Weights of a small GPT-style language model, trained from scratch on English Wikipedia.
Size: 22 layers, width 448, MLP 896 SwiGLU, vocabulary 20412, 52.4M parameters.
Architecture: RMSNorm before each block, rotary positions.
Each number is 128 + 24 x the weight over the matrix's rms, rounded and kept within 0 to 255. Layers, rows and columns count from 0. Numbers have three digits each.

# up: layer 15 MLP up, 896x448, rms 0.129, rows 336-375, columns 336-447
# down: layer 15 MLP down (transposed), 896x448, rms 0.127, rows 336-375, columns 336-447
# gate: layer 15 MLP gate, 896x448, rms 0.124, rows 337-376, columns 336-447
up336:115086085172105123122148167140128144113135110145123134156128086136135137105150126157107107128117118155138109161133131075128100103109205119156090150137160122172175099106118120120105109137099106143148120114145118133156168178122148124118090179117152109110112128170135101124155149156131127162124130132091153122129123111154104158138131087138
down336:124125166134088133197141137120167094081132121135084139168146094169144170109089138105148104096142129131113183108105147143148127131136137146161128134133133129094121125180099117108170115110143131111141133150115123125143118111100133088159122156129152128151133151156147158118153133160152101139128137152161105144115085135148109150133143127128
gate337:124123119081129109141171143133178130105140088130166121108132100127111187135111137151110149102086125123165131179158130132131123132119106159136127154150164133145147124138078120127107094152123138120157107110133106142117100128133151134154136178156104082172117140149135112135111108075147146120156115085084110124118162146134149122121163119145
up337:095104118133106118142160145113122108164099145097122130143100128125131143128147148156123158137119099114157159150117110111141102082097108145135136157163130170150124172117136130159157102149119142124134109108114106148146102120163180096141169163154093141142127164084151130111138075104109122115142142103165104147127161118184161137122175166146
down337:108142170138107138109127153142095165105156149122134121092114114128166086124123097130116151101150141181134143114120119138135172097083125155164097106099120123156139117089153155133104132121098109154149107116144118103135131136113097149121123098133118130124095103121171140173107114160143074107096147131152141145128140138114156159142078106129
gate338:140145146109159125154121154128096152139122143099100191144164127123100125154095163152142161124142160120080125122114144136129101144141122118092122116174134119105159138128112145130117170163186135112086089143142126087144088129117179109095155120097140147089114121147075111128173158139138139102123166099137110127136128144157150088143176123146
up338:146123185145145124162161145134092119082147133129115152123156154161109146105167105132140143133152119133111142103102150142138132083079081169072122136117144132137106126109107146141124123119130142171154091123097087145080087139182068113149117118111115151110161133126128140156109115130178075141133129131096119093116147122109123152125120150113
down338:148116116150156123141156126152148148127121107118136136130093134135133138118155107129127135135134088139139175119124096154075091124135117115132103124070134141173113141151149126150121062077084103113125159144116108157161184108130121141086127104114103173112146117159131136157140151143094158134163146141131147118132160125088139104153133113121
gate339:106141099134156122120126123106117142168095152120106162161123147185160147094165127121110123099173134141122117172128136129162109161110132130136122107082135123100150108128124091121133107114154167130129110113118138095145110145113079130102121134115163149119102147123143125102125097144135146117143125121132098100149115150129152135127121134147
up339:084110162088129171120122123170115122169103127144128135144091120148123137121137089116158086126151140133146112140103096105084130139105138136115139129107123148180096163092113151142161134145147077118113136111114142152115136105160125120140135138130113116106134113119136156123146140127147103112146073160121149155123170089146077102096130085109
down339:135141146150141109182162112090094102130155134136123143134144112122092107156127130145124142115156127095131056114116118161071127098109136149096161131125180107142133149135155109121068165123124132166177195164085123114138110138178195116133101119138160172123130155107153113214113095105090127134152106120163101167112113093116160088155086157061
gate340:159143109137107101140135101126125137150164155142127113129108174088130134122111117111129114132166111110126113136117140154155102130118139088122134160142102092159168104100105097136122067121127147163080160121145108140142173090138116096127105140140151153118117124156108126104134135093134153121142154149086151163145125062155157127132092173143
up340:119086132105136097120121158132151156079098144117119143110105132147105135108116141145113095108130118139104117140131167120147164118107131102147149144126122151084111130198094119152102126166148122134148127135103170119169126141149125100147111126118142146139155138083137123144150137166152122125119104151121111131137094124152152101120128136136
down340:113127142133121120129110157187100050142128152125116147128106106139137137143110123144141154144154114117140109120112132153135115138059143112115096123143159125154109127187153101129084117097155165126088149129107139142137151120131145113162126111145119139093120130137096147153128112128159121117092120114131125133156121137141134131142135125160
gate341:106128151137128133148134101129116137145111125117127165135116162148114127140159138106114108156128099146121105133101134140104112156135148109148152100126142161149102128103103144157103137118138150125150144139057107123139117135123141117134151079142110140121112154163122085107106128139115171124109099096138139114126090139099155151114110158169
up341:137121133112114143141159123130094137099129110117147151125117108124146120132124189132129117095157111119142140144117139103133116141161147086097124122137122165107131103132185146130130137120087128165102174126164112143129101120128144113128125134110128094123116106134135138133103120096119130099179151113156127173140125123091151093154142106164
down341:113109109125133113100085170111166138115135121137105138121089115133157169129117106118118082144150151131097146138115106128150125125145122130146147127157186149133090101125158128140141133150133137113105139152143105126114144140141091162147126123096158098147131091140125120088161156081119112123123117179133121159110095107136168135169081130093
gate342:147163090142132154173095135132070103145103095150126151157119057141117162132113110094128127132125156140146115104140114142098126152129135129124163106103114111169101128115133110150130119083153099128110161130110138139158160073138109111137115146127118137148158132137108148158119135095128120175144133110103128107121117154143092173121147168127
up342:094143127170106125140081065119086133190137154122141104115162118135092163142154095178101141102111155123094132109200122117128157102070149141104153136109157116146128127136155121100136144104137143092125134152124110118180118129150165135178125162157137140077160124113135142164090077090144143123121145085116121170114135122146145158108103145148
down342:130128150124100106108137135130142123155101155120147101091129147155180132147149106140136096103101140149124134169175097097144141141131119094090093152129093110149152120156114139142129111156113168135098104076133108099160123109108143138118127087150160133102117100108150161075154107132140146154076125175087144143128149122131149107122140099102
gate343:097157096064141126126106119119120128150167104120106155121103115086134125147182140080129098098101120117133117130131121133139140087204155119140150107102172138148142115123132136124163106136104135094150141155110150127123157135109122121167148126113135124140113152133125122121116115147157134131115106160128114093142113144139155118165144117094
up343:121146126123175166111125152118139150116122150142128094148108140129149171118109119092112091129130124091141125153144163098151113142118125119145100140131108144125125118133116145144109190081125103118116142142111099152133115162162129113130140124167137101150150131081119115133141118087158128162130106091124163121100133152133131110113101154150
down343:090134125166141157102151136101151156134087114132110130130073105123113103144133136158119184092137097074100126106152118105104135110122142184153125116113158117101137105131183162091121102145149096132070126111102127109126157140108138118118154124133143121136117105126147177138124122164140129141126107096134143090122101122083125098161120118109
gate344:123148143086098137106133109130165132137118097128127111167116154131110128106153109139124101130151149156115097123134141138081124155143136096126161146130141121111135114102128124083086093101119148160162109101089136125150103171164131103129142113124128111146097103205117106110130171130127164089142124102103126179149126135151110139167106121123
up344:116122105119108118105110122084127130125135090099113129129097151125159130145118076114113165115125150098157147170120140153170116177121121112102097137139122100148167152129157126120152136142125093141114154160136130112134121143093146126093139111179151081129148125110129135109113117159089145137144147103145100155141128136144146118149096110129
down344:126130155147142148110128129124116104135123114172109129137110120137113106149121162109125071151120169125142115109131086156030092172083150117134122100163121104095111084124152112116103128148130151150148101130160117141091180129146112118163146175107107137161130105096124134157182127185116142140116132068138096124132145123155152117077140166107
gate345:121108146147116152150113132145152180094119130149123153162100144171132125133103091135126104155150092121103123146146124108125143124126108128114164122106138123142077100133142144098120106139156122086093130137152120188117110160096146112098118098140136182155106080134122118121128119118119130139074098102165103133121128148142173133076111132100
up345:141139110122133084159175098141156089147149119098164103113121105104121100101157148154109122145127154111115130117176089146128104132169143149134124177134126103136133149105138088136127157120080152134140141112118141133113125102122131085132139140083101118162135199127150143162124125152123154144119126154105147150119101134119133117128141135115
down345:121180137113130139133157113146097122131104111146191122108106099136107115133137142170120136137130090095106124131128133123098095133124123115129100127128158088126154080147152108116096119133140125139093114138110129138096113124074143081117114164141129121136117126116157120131116142105123123128113115140139155114124168110129120143109128134170
gate346:123131124123147129156079130141185137144124116128124086105120138151148140093145157143135121120108119147088141098181155156113126114120129100133139126125124117159129120099112176136084154148169102145176182105134154126122153114128115132145148111167131116149110134156153108109100142129159080134116133108118123147134130142123113125068127096114
up346:107117174136097188070176137150144136152116147111147136093126138131117116147146147116136140114109107103144140132085096157128112150101132135163137111145137133085171089146114114142137118129118117161115143138131133132103151156162094129153108115150101126132092169167157094119166117150149123117153120149100111132139151152117164147136133159167
down346:134124105142136169139111094092149087113077133146133140133123110140145130165122087089138087095156152157157109113128097105146142122145115133140148140178129116148135102149098092140127095112139121152088102137105126134108092125103119136138137143111103150150099083118151119112169099116085171107169116139092121142096140082148112130101145135096
gate347:101125093118115149107090113114093144132125107121161141139154157159154144116120130134150105113141089147161091137133114144131142129144137119104082102113163157108155137148108119154142167114090111150157104130133079115126135126115092124180122131173116121104150133132119143129112124131105145154137143139156109136145123152162151125141130129150
up347:169111115118160119082135145068099082146091105129123152108142132135156142144127106142128118159139169081119150148133134100134136139105156107168167162150112108132085151118169135130116147113125104117126138107121131134127154149126147147158136131149098132167136093119128127103152139180127108130150097137118111122103088110077135084106157094139
down347:108116103108125113164164179147132146149105123166140091156124140122133141145113127131105221147115159038103169121132090114158118108108143146103122130105141133113128165125132153129165128140118099131153150112118144143110123155150144138133160132120157100127117143140103184111083072157133120112136172104107131113142117095101100172146129126106
gate348:130166141123142110171132164132163131110098106119135117165144113119135111104107114081144081137125098097107120123144169172100122145116156153152117088158144144112099144101117139137138085153115089123113136136131120164144167116189128099124109139088107128099149094123094126109142104134106113150153160128121167154132138117123105108131119141106
up348:119098133135116090085089114119090143116146107136165128075150141125118108097115143103121143125117096125134126137123122114138114148131135105082144129132145154139147135156135151118119100101137144130153143113108110122158150128110120128124140154125131142192128137115139110066081112127148157103090069140137123119136088132128132130159098114115
down348:111102131152142094137142132146121111153135124094168122133163114124102125116167075123123067121131092129099166123142149106108121144152110151142123105152150074120124087180107147136118135122143151141098110145135107133193120141142126156115148107140166132123155119157108125123136147115128130142110094177124146126113125149150110110146115112110
gate349:116168118121133106114132155181113150118095138052083117101132063104150108124032081112125120103152112129121139115126127148093111123112138144099139158128162127138111170131161133141087150104122083116128114078135114157089119104135137147102172148131126175127161100122116117115167125094149102080109136101143097108094132135099087113101135196158
up349:159170099120108097139081129094140123144140140123078089160132108160113161137150112097107122132146128106120111129131108145085128154130105124176136159123141087164100120105141140091126133126107140070130147098111131123075117129116118142112139127133111166165105116127136124164141133114128110127148107102133122132122159117150138156135139164125
down349:112177095145137119129115164132122134135106163141152130106146147146117124129088088105126163111137142125155072122123081160123141127148104168152106103130134128144156109131149159105131085161110123120127138153133145145089185101170150140184142112128152134128161106109171137160132138136132108162111147167101111166105149081180072181119139145119
gate350:099095131108110104134105126167144090115115185118108116136152112114164158083129144178154100119141137124128133132147161139123104150099086131113092128139092132116153122160197123122139137134129152108173095137116126128093130113171150083055118118083143124079094147145115120129144127171130121117128109141143150130079142141181135140102120110163
up350:107113158135143106148150129133124140177132108169135169143129117122142086129134132134159121142163120119108158153124108173166127098132184124090147115140118143112174081113148133150118109130154112131083125134121120149132103144150118142122151146143104140172125153140110150109116116120107133144147144099143154110157070120101144082107139141172
down350:121152151171129104148122076146152144134123133103144104130148124143106138139101139111099140159106117139144116167142101145160172122139123126098163133142149120120116125112126161144136121124144144135130133127138133110158167119144152154146134103145161120083150146111166176107135127078140126153138117146069101116146122128112150119128138129129
gate351:115122123119141112117137079150176151145140156145138124119132101150149117106142117141118125126133139138142092137114179122125147106123128099129117145131115087107117108134075123134111123125117096140076135156146147153148077108125102121105150177091135161114120144114150132096131096148121120130116168126084102160149134133116111054125076142092
up351:171151155157140142139164087129091115121194162147136112114149121146153117123122133177147138125156157125107122143103128149145130174164143143146135121080180102127102152137173148118138162149129112164158165100131097152109147123113120105084133101148117114133118108140085124102173104093093153137117173090122151086145159147145146119154148131080
down351:164142147142137136144142132113149151124076114096181121162197115107160137139138108139133164084132117178152098113103145108097100088126157078134116153111125117100159141151163156140116134124126132114158126132153124112107125112128119146101120110147157157152142153114152128146155156145094131188108159117121139148148139111146117135130153098148
gate352:154121164185155091132132099096146103137149142123111178126161174124144150136129128138091177114145151104153137138105121128138087174113098133122133125122121097129123145164149087103129116123118150105137125144102093152095139120139137146136147153137149172146123101131131122096139140159094141145125134121157134137120144167118106064103133124130
up352:141091158132140101164113126168143157144130104130068121106170093109127141132138077139132145134124088103123140186121114157134158098136127126151105134086145162115118121125159147129128117138109137137107126142137091160154080166118135128170137125133153093144120152073115119140121145118107131135098167117116173125127088132140109116126143100125
down352:144100149139124119154116127096150132110173121151110109155142115115120145115141152123139111084161147180156072137076120103124148091109128099116125145123115149147118139103076129117139108116080125120123164140097118104124174156087124135111173122067085105123098150122118192129145120125160143080161090143139145117167140120109118092102103117129
gate353:084153130102131132127134132094161103133114095093145116105125098128114110103144082135143161110149084078100128133129120092109157158156119109139148176145128112145136134098124115123154143127102114175100159095123110150145102140167127184148105118148149144104154106119172127107134103143148084125127112134102150108148095127098116095108126090125
up353:150125104126130158106133118180107102174161128172066112133163141102148138114118159146139113146133154154135133124113119159109144096107161131100135151119172147107095154147122148101120121111100147102134095113124114144088162165156114087102123098132096096152088138081145153149105149120139184119102170089182129102162125094115151125133123110153
down353:185138128132136091130143112131118096088156117173116125126182121142114169127114130142094183157140138194145120114113121155105132122155128143110132132128113090133132147135109105093089095129163135107132169181095131123119120076110113137150103134132142105125104140161109084159183093118089188131159117116124086121119166080146075128127112140092
gate354:116119149113099136127167105199083142143104085144156147186145122135141118125118115136119116103132150097113137132167113097114108112092126080106112120101088103104118097121187122139119133137126113144120140136151146112131172085099176137142187085139149118062085110121116144132077148141101078080140112147142159126149144138102112178167104140127
up354:121162135136129149167095179136130136106086171138111178114153112082137147136100123125157168154112165128120114138140123163174132127142111140174108147138107144163105146125111167162095093106162120103127128103161146137138108157159172145106139143126128146156099109136087050112136150128096181138101102147136097113144132135129112125126141091124
down354:168126117102155132179143120134146146114167142161145106128112120124134118168131146106140049131133104181154114157132225136086159130121127112107116114150139099158111124136086141127104138160142147137139121148123109117185112113126113109115149098149189144122138089128129107084138116139101136143123104176148123162157167110150109077151139108127
gate355:166105123085100141115117160123100126069113129133108140168119116087135147100159116145120168160122101156132141137121148172128157129120138114142156174150120154145099153112138101134126105131090127139161139119096094123114128124214153168130118116060117119156139182105083125122136146160109126103214132128104098137126120136146093127136136130158
up355:109108112098126138148117125114128135147127158094138112093106125109139105128107157135105121092130107104130134095111091165121157120162106128131107087116124093180128150145143125151111121129141154103133149131118086110137120143157124146146123138097159107122164107129102141147120096133091121111090148137111142116115107147114080126114133137127
down355:096157133136150121088120104128176095126114144138152115089148086107117107129103157178139105105120124112128121134116109175115088133117126138132160113133177175126142148120112160116146146115111121155122123118111142125107107110100144141128155107108139140127141169141139105151128138112127143132146105148094115141096118151138105129125113128172
gate356:142056097138135142124144142125094136163130139131112132124160103146147138123129126138099103099101120120092183141118119114116143138091115161129125130141102143124115121118150125133123108101179146094127124122133136158162128121096150120134135131157150120160156163148157120110164110125118188132161128137100104103103091171041124119139106134149
up356:131107098134184148128110167160103115084143124148140114138162135120098130120101116129113126106072092129102127104123125141100120134124104157104167127114134127123170159121176149134074146127137136116133115108130124182159133107109134125157136151141131149125141136145177113112163094096099124150136134145108131110114095136128112150129073110136
down356:161106113112187157119137111122111121154116143093112128137114176126116143162097189149114086139131090130144146162150087120104123174126133117071156152146118116169130112119143145115147119146163136099106127132063127153146107107081092130139135089129116151158140153118167143108146122114134123125097095158167125161115107126114100123088116104112
gate357:165144155165131097154155130146092122156104154077156163121118128129109187148123119108145141123118150125149139145160134138121150125174123073158134142124150144133094155131123149105110149104102082127144139123132116135120172170127130136113162122137133099140134069087135124138145184146134123136070122129115156127138081154152107118152149136146
up357:106135136142099156100148114111133102101137126159155118161116112125109124097079116144121116130122129123127161122136078123080125180121106153156127097134109094126126085129122143113195132091104122122063114159107130106138109154119095152134124146128120163146128155122096075075145159131138090093138146108109141119099133112119139086130117147101
down357:130135130117114149108140105140139116120119141145126150143126154083135136104156136153114151126118140143168138127119115115082136136122117149149076171164112106134075132149142158113130105094130135111116141109171127099187114169150121135143128081114089148137143160114103169073136136163114120120113143128121157117130125099126097123102132135119
gate358:136149122102182109088135135107110125085142063135156139084159067118175139121113093149145080096146138135158162146129120084161118132089129149135118157154131134066146132135119103150094117133086148106150146165136094157101066161109104117106141171150141149108116112127103106114112156147105105126125143117138205119148114125116135119124099124124
up358:092123086137109124093167155148066141174169095115153120115117112116124127107148130162127161163130130147145135128138132134116163125124118111082135152146140183102078154123134138093137145135111110118136113162115090120132112096135149135113145118156149144127144130112095155132111135162142116163103145134156136148129097137116138139086120132104
down358:112152101161147162139103158159123146121105104143138157096137137131125116142097135100128127132127099135126135150120123158132111113116090103173145135130121155106155108147087128144091145135121149137125119134149169112094146131116140140147113137141139081083117104134103127111117159113111116102169130141151134154149127128107117131127136139114
gate359:123134128107131111174115143128122118166166144136156161124093094109110161151112121122149118129144166084138128147148170112158160150106106152129130156145161134130116072171154087137120131146112132120104178120121140118094098130104113115139170121100164141134121144110116131153132102100143137074153130162157109134156120109132154135133109132135
up359:105112176103119176179157117107135135143147126124154147136110088119110077094143109133123139129132193134105137142124128138068110128125162142120127131148108094111154154105115156121140098113098140127145185159130141127114144133103143134159113168105107143112136134130172154141131145145153118111094114064101110134137131121123152117120124151131
down359:124171118152143158106157154139126169092140142077121058135193125137120089128134128118137139121154104054133132151104107122097107112125111130117139118093145132140154136109182131145129130138162153130152140109147103118133153107102126160129143184108137097137094143106133105128117143119111125119111111138134138121126136082135054094144108119150
gate360:168168145123149093126150145130163144140122110131128121127106155087126155128178104131096144125124117142158152107151146121087125127144139127122075158127118160117123086129111130103159128112103145124152119152154109125131115118115141152110193185100148106119055123122146147082117122131110109129094156178136151106104142122132131155147088087104
up360:133136119110144106133155135126142134164145094171144128089131108090093124097139127110142122143113146145129151153120093104137141090128158098149115133147122138144122109136171096172111112165168145145143180150134113115104116113111132102086144151177132143097107145120115115140101092136118154129132152127156147107101133148116136176118138133147
down360:111099090122156149114092128129107152145139130097123105103144118132104171108103181153136120114119113024142127143182127128120114110144108136128144123060119129160106084125106143128119147144165136177127119142146141106128129145138097091137142152140109161128119133114179112117209139150131120136125152122110118144097084055123111121117114135127
gate361:087137141112136101121140115132129079127114128127140140157095085165119129116124131130130135164094125146139120117104133157154139132097133100123106132123092091105130111140100135153146140142097138130109099073137115179107098159155174140129107140112119121153195165117119118146132113091105158092116090135096167115107122117146126158127126135105
up361:155115133124131111163104117127127108081094160110129142092108119130166152128148177089097116161139123173129156164107141104122140133147129111135089140110126125109102123123158105094141099087100123143092108100107137145099156150086158201133163133122099159168132079121097129156147168109107130130125080156133145087127143161142083153148142147087
down361:109115123109124104133163068102101143081118113137175173151151126131131109132174160158101090135131073159087111096099167114148144138133102156084130084101116140103136110183138173148152145118142127116102147111120130166162159118099125145122087102116074196087150104094131126126114128158146140131097150084148107147102107125152119097107135102091
gate362:103164124129143120137134118129127134143163128150114125110126132144152098145141127159104139153133150099105136115123149178112125104135126158106112135105087139118139162106137133114112138127109110181090136100104081155127152133075110145113161118125102118101150122125096149114138121128094125139156160156135116121158115081123139147181129167137
up362:118139135149101121125086130144141100111123082113116146150152151134087110117100159160110124147101136107155107102126140101171082130150113119160121120138160161147101124161091105133117124148167129115145138104128162094087073146188119131112149140119110152100141120118152111101146131087129136109104115126106118142116160153135145119146119122167
down362:143134159119129157163137147121158117158128134166142162149136135123106088134114127134148160169123172097133074173146143090101154096132096123140103095098108129137133126159103158138184123112126160136116177156156113122120136116120134124134091110164086113145115115123136160094143112159147156120101100074107083143173145114091114094135104120110
gate363:160150103114122082122110116147088171173101113142107114082127088135173167133075123094123130109146097116117150090122101131133134123131131111135081150123197131087141145130154110108119112142106155156137113105107126185133135131080098129146149096124126123133134114145124143125134121153164112153092157135136125131085134152110167129157174137122
up363:122155141119129124070108101140112146129137160107137145100139147157130100174135174165101116123115131125113141130128138141143132136112152158162096149145136135148118136128143125123129125150148125120135127105125150110093117115097076121165095121141099086123134155164137129164139096125117139081173109155143084086137133157124090109127146204162
down363:149092167121109100109087166107100130167099183126142116110119133099127090152128126109096055133112123113131161118124119140128176138151133072121138110144153121110115137138113109085155131158102135168170114109128110170163125127123133125124156128121121118131081117142111132141084158123148137149109083141167111137102100110152105142121119128146
gate364:154069147135135143107141093116112124141136146157108124149152125164140138082120123097109133142093143109058144132179140126139100129171153137097156105143131133113149107201143132148127122130135151155155116085140103132111125155167089153136134120131103120142102142120115138077122105144076142145113120115140104129128133178107136076152129076112
up364:124107114093115160143137154076141151163144122163154143113131093093162116129157136113104173111109126101070154136138105101121112117130131153113123102106147132146147096162139115136131133142147135179131140089135127131127087128127113169142159181169120194101140066127143133112121084085139105100109076125118151101168144138097123105158099165121
down364:104141130142121135133138147145109149124156092122159167096106139086134154137171102085106113141150100091113087109146123125126129120124125123082152145126117120149107121142162140154146114151174077127137151127108144131147116112094138120084114098089123159141119155102129170142161067126127113136121126128152092106163129120131114150132120165112
gate365:155125120071133126102173166114163145128099136104114169143118165218161102099120155134130151124130082133154116131149183164153085117139082081098152148166092104143153106157146127143136097149139104118167158129169129156089164111107156122155100070131088121094147172103105129107101139108137114169096116158097100078121117129118171107115110124105
up365:131147100087143119115143123124122154159077178107131101117163113100141139106115150120129163134114097158129150125128128086127124121108117153172095120107075136115111186146145127152117118145088151173133136144107088152103130126146138100111134136156123134163106141135125060138154089124169164127140092126156131146115170099139137134088133118133
down365:134128125140114129105137163102108117138151091103093192141167085081123102112146133135137117115125158116133143128098144118129124136134111104149084179111086141161121133120109106131152119085150149098119112088157130122146159180160106102138134155105154127154099139111161076099123112090125139108091149126124112072139167095107139126161088091130
gate366:129120151108140159088155125140135112100145109137130123114099117144109165120150138136110069137102114118108088123109132138139131128161135127150136112143138154116140091142142088130093141140116077138096103138122153120129108135112117119092152131103148110110150104111120108173161119130124133175131115155122093118100133096100140137137129161105
up366:135145144131123117184127110121119187118112103152134147140136099116124098119113136139151168131169091157126174131138127142127123146100130148107100126156106126138128145077124145109182128160136101105105137170163129127155131122136121124132121112154113173134120159124165146146083097113166148138098134114159115133133113126155103117081124120138
down366:169116138096142124177155111146123134130140124145119086106132084135105175124084146151130116136190133139128128159148136126127121134118126099109153139159106148147112109166137131107138132134157149167105133105139098125172082131134114156160109147169155102155145131154122160119129122148122130146161109137119135163132091126146100105140120107124
gate367:108132161109139120119177114109135141091156105122083084152123128137126139140181135156139089114158140127132150115155101133116130119122142099109096162107113114149152158097147136142098115151136118166110101133141087122106116129124106142093146173095144131156155119149126151143107132146122113146102118159117118125166125126066136124165144090074
up367:104106082118106148130135128177102146138151145118140139148181130126137124120086156145139137106128142127129111119100170139122134113139114186084135121132140161095118094161139138133104086108120088157120135103122132142089125108160106122115150119149146117119096126123151141086109134107107181140122107118187107135183149114148124155134121130139
down367:149158125110084114083169105113126122178148162179112161133155151107103121150111125145112207147151128194101101113135127146122135140119136123092131104106114076139168150096183158162101143137079124169185143128123153148125124160150159131134113136096133106151088138100131086133151087104114090135125153184118131142133125092121121138149133119110
gate368:148119131138172120152126123104098121102119118130160124150180120110072096109140141117162147145139105120130127128181099176096107139098134159156134097120176155136144103137174082124145152115127103132104172104123133108094103143109095097120099149148148096159146109128127122101128139101145137122114120102129170055148152097111135131134081141166
up368:151153144183136119140111127137147139110139116097117153160121122146216140121102138160125119149117149149084099151107137138134138135136155117150157094144109117148121092156120140174120104166150145157117129143166147164129105148125101118123092128116141121120144167120174103111101201124129119108111155131118119096137102154122126165102105164118
down368:103135147131098131139107129126127123174121152115098130118073143100123106111170107122117077174128163104096125166125142111154124154184159142119091156115167129137083179140153121140131154142129101130115163107128161108131120110160117159124124144104115149126112118116138118133139107129107123114161086134100120159138114128134144093136146150117
gate369:139145102129136097143135081101126112175125125097099185160107140151109129141122147141154048177107117133156133144123081158147099175120127122147072110138158119139159154117165135110142153165088156102120118102113116117126128105155130112104133116119155126138132182149153140112166076131112106128130129084125119180134119118113093095148132126107
up369:143152161141149125103145151156119133165156116175065157096167153158115118151108127116186146124151083117094110113132130146128135114136168127116149148127094166120111109135151130148134142110145065144086110122158114123127115120109123126130136103159137107150130142111148139149154161140107157154086126161139082094102108120155115141159158101151
down369:130121149125109122119175148112129142156128086122127163125116090124114123157127153137156185129153159131144121119132130093124184164109136113141134121142138094147102104137100111162136115121127127128114136129100107130091104138122148117103133156117112100137145152147102142098136116093132129129125103105111179135137144153136125128067133096162
gate370:106114148122111146124127122089110119125112124081127150104145125141115118159140113125106154100140107118153103097134148133177126143090142109095176130135104124131147142090117129093125102096145128148093119125121122118128118104135085130125152157178149089129158105195134104137071119115134113140091107120126119136131101052132139119122150169118
up370:142119146116131132087141118086115127119093144124110125122155147129098094150146129130137151135143090136151116126151139125142097124099141092124152136125138121165120122140114087127162098158130169132138133140109111107118100134146143145155173158142142116159131088131122108125121099107154100106160116124131121127115121099076139153141137129115
down370:140109071140129119154115091161109131161146139115144148158122127111156125130123135149130159107118136157108187154162128120054153147157121179120098108166153147086145112138139150106118105087137121122134110120146149119136143150117130109120063097123162151142128162137140129147098122119112082134131130135119139148146129122149110096091115110187
gate371:119154135114117117199173134106134113108147188139108176124114167144144160136143137104117135155125149110184152139142145148115124113119153149149149126122110131122124116113163125118191128146118115119098086093137096138094150111139154122160135160097149128134121183114103161150128133108114125118098138162143135128118117102115159132080102130145
up371:131146126109128114138165104122148122100136120152108133126131129130110148148135144135083090149151124106174112106144150138128097129145144150133133105144137116107135096103131138150126128155132132165108142149134121173080125140115153128131157134158112131118094130145155127104142133126111141135140117176151120092143127149118127142104134117138
down371:145112150121089149120179122147151129173115149127128099136087135176161141125095109136149139121084148162140154130123171129103147106108143106162148097137126117110135146156129144133121163093117160149121100135115150128156166153164101107122127085125128109125140164118115091122110098107122160164143120141098130142171154140111163174120120148108
gate372:127147121116116112134151142158153099156146150110110175126125184152119110070089133123109154143122095130095124144115124144136129170127112146131092104124150120151157125142141104103146114126150091115131098133142146084107123165114144140139126089148104167142148174174136153080128132136092160128123165123123124154090099139137152138116102105085
up372:158148093154106126104148141136146142139157141145109126115125139108113116146117101116125130133138116135138123154116124092113124126144130125124061084111175123095147152136112101144122135148106127106114128158113115126190130117145074104120126167147184146139136097154131138084125191083141149121144099184099143110171090190121123119151097089096
down372:172147148158103083076177139166179143136133157170106156124105132106106115138124173133127097144191125131095115126109158117138150080134118123088103130134131137124133124096128092141135176101129107120098093132099102129128110132098099172138160104120141108140127120158130136092123131133148139210127158103098156080128137121128114144140163139105
gate373:145091180103091112118111146092138117147101140139122164167139103135154119100144144148079146154117117125100144162105108110112097138127093156178103132137126137134136177139155137135151147137141124162094146107122115102107144187099160132161093139110135156152110137086154146070142140128084082157143128137135124205141137129091149113152153108078
up373:104091160159147083131141104176111116128150118142113138112133109164144145168123134089077114126164146133146169138096147142127101118105102154130125104108129110124130109145144145125131118108128122122134145087086111144107121138096139097139086084089166135100129132134134132096125140121096167119167166133172129067138137140143138146170097151135
down373:109109185128118132113116151190153132149150134132154114121155107134140141153175116138068126138071178109177132163099128106100117163141178127077120114109120167133127113111119147099182151142164107107145124151101136068102166089129146128119141129107121117156117152169163141123125137154119114151112148166130191141108138111121124143172080117108
gate374:118111106153112134132173145150115118128100124143122140157134094128088120095119116107117113134091103164161114071142131131131132162126096100154135118156160146120127122126151136116123146080170163169128156112161088112126083122140146146083139131103149097170090079124140148124080061158151164110092112165098121119120142136084097141092088138103
up374:138129136109114120134105119142096107084110132097091113131139159133163133168149130105137143167138138149118116163140124159155129141122140147155092120137120106122139130121108170065097104132117066143126066117157144109116149122142097143154095132099126133127143149134139085141170151140098122097127118109121141115116119094144145120166180139136
down374:117156115091127170132112094107126129102135095118105161091186157092168143108090136150115130094142125153177159197101136093143172111108147143124095114134130098138104116132110081120140126128111128110110154131122155133158062119144108146154113103095144164128162153125131144130124128140119173097163141119119136121185114104147115109153128143110
gate375:128136192146140156109115162135122158126138127154146133137161145140108123143114106130091105144119095126128125121097147153095118118138165118137149119137167100128110143137109139086113134172138116133114105103140085158137150107170140141127111108104170114157136154125133117117153125084107105100132089075127101141129130151128090138121110113141
up375:123152176135157170120109143109146150089144129105149135094115120118140126140108138137114127108150104129153092134091131117111167146135137100152184141147125110139106138155116103118130137144097125108104136146143115068159157109138146144122121132159118121139175118148140143097128146115088154080142113103126100117141130126147126145136124121092
down375:150132129120152158142124126103144111105182141113128141119096100125103106115154163106089124099142131151146118138110108161127151143105095137126117165149118127118116139153136105123162108156128135152084090083152119171126133090090144135114120175089166126154153121119116162122150123128144113122127139147093162115156072107113111132124120118122
gate376:135103138119120103160104119142131103142121091095109117123103096114156133089115129132102099142139117137145114135130120129150103102157120077129092131111130104085143109114115128138122137133127112127133148147113142130114113171116125129120120150139109149152105131156107105123116145148086139140110137096102158089139117171118119157142144115187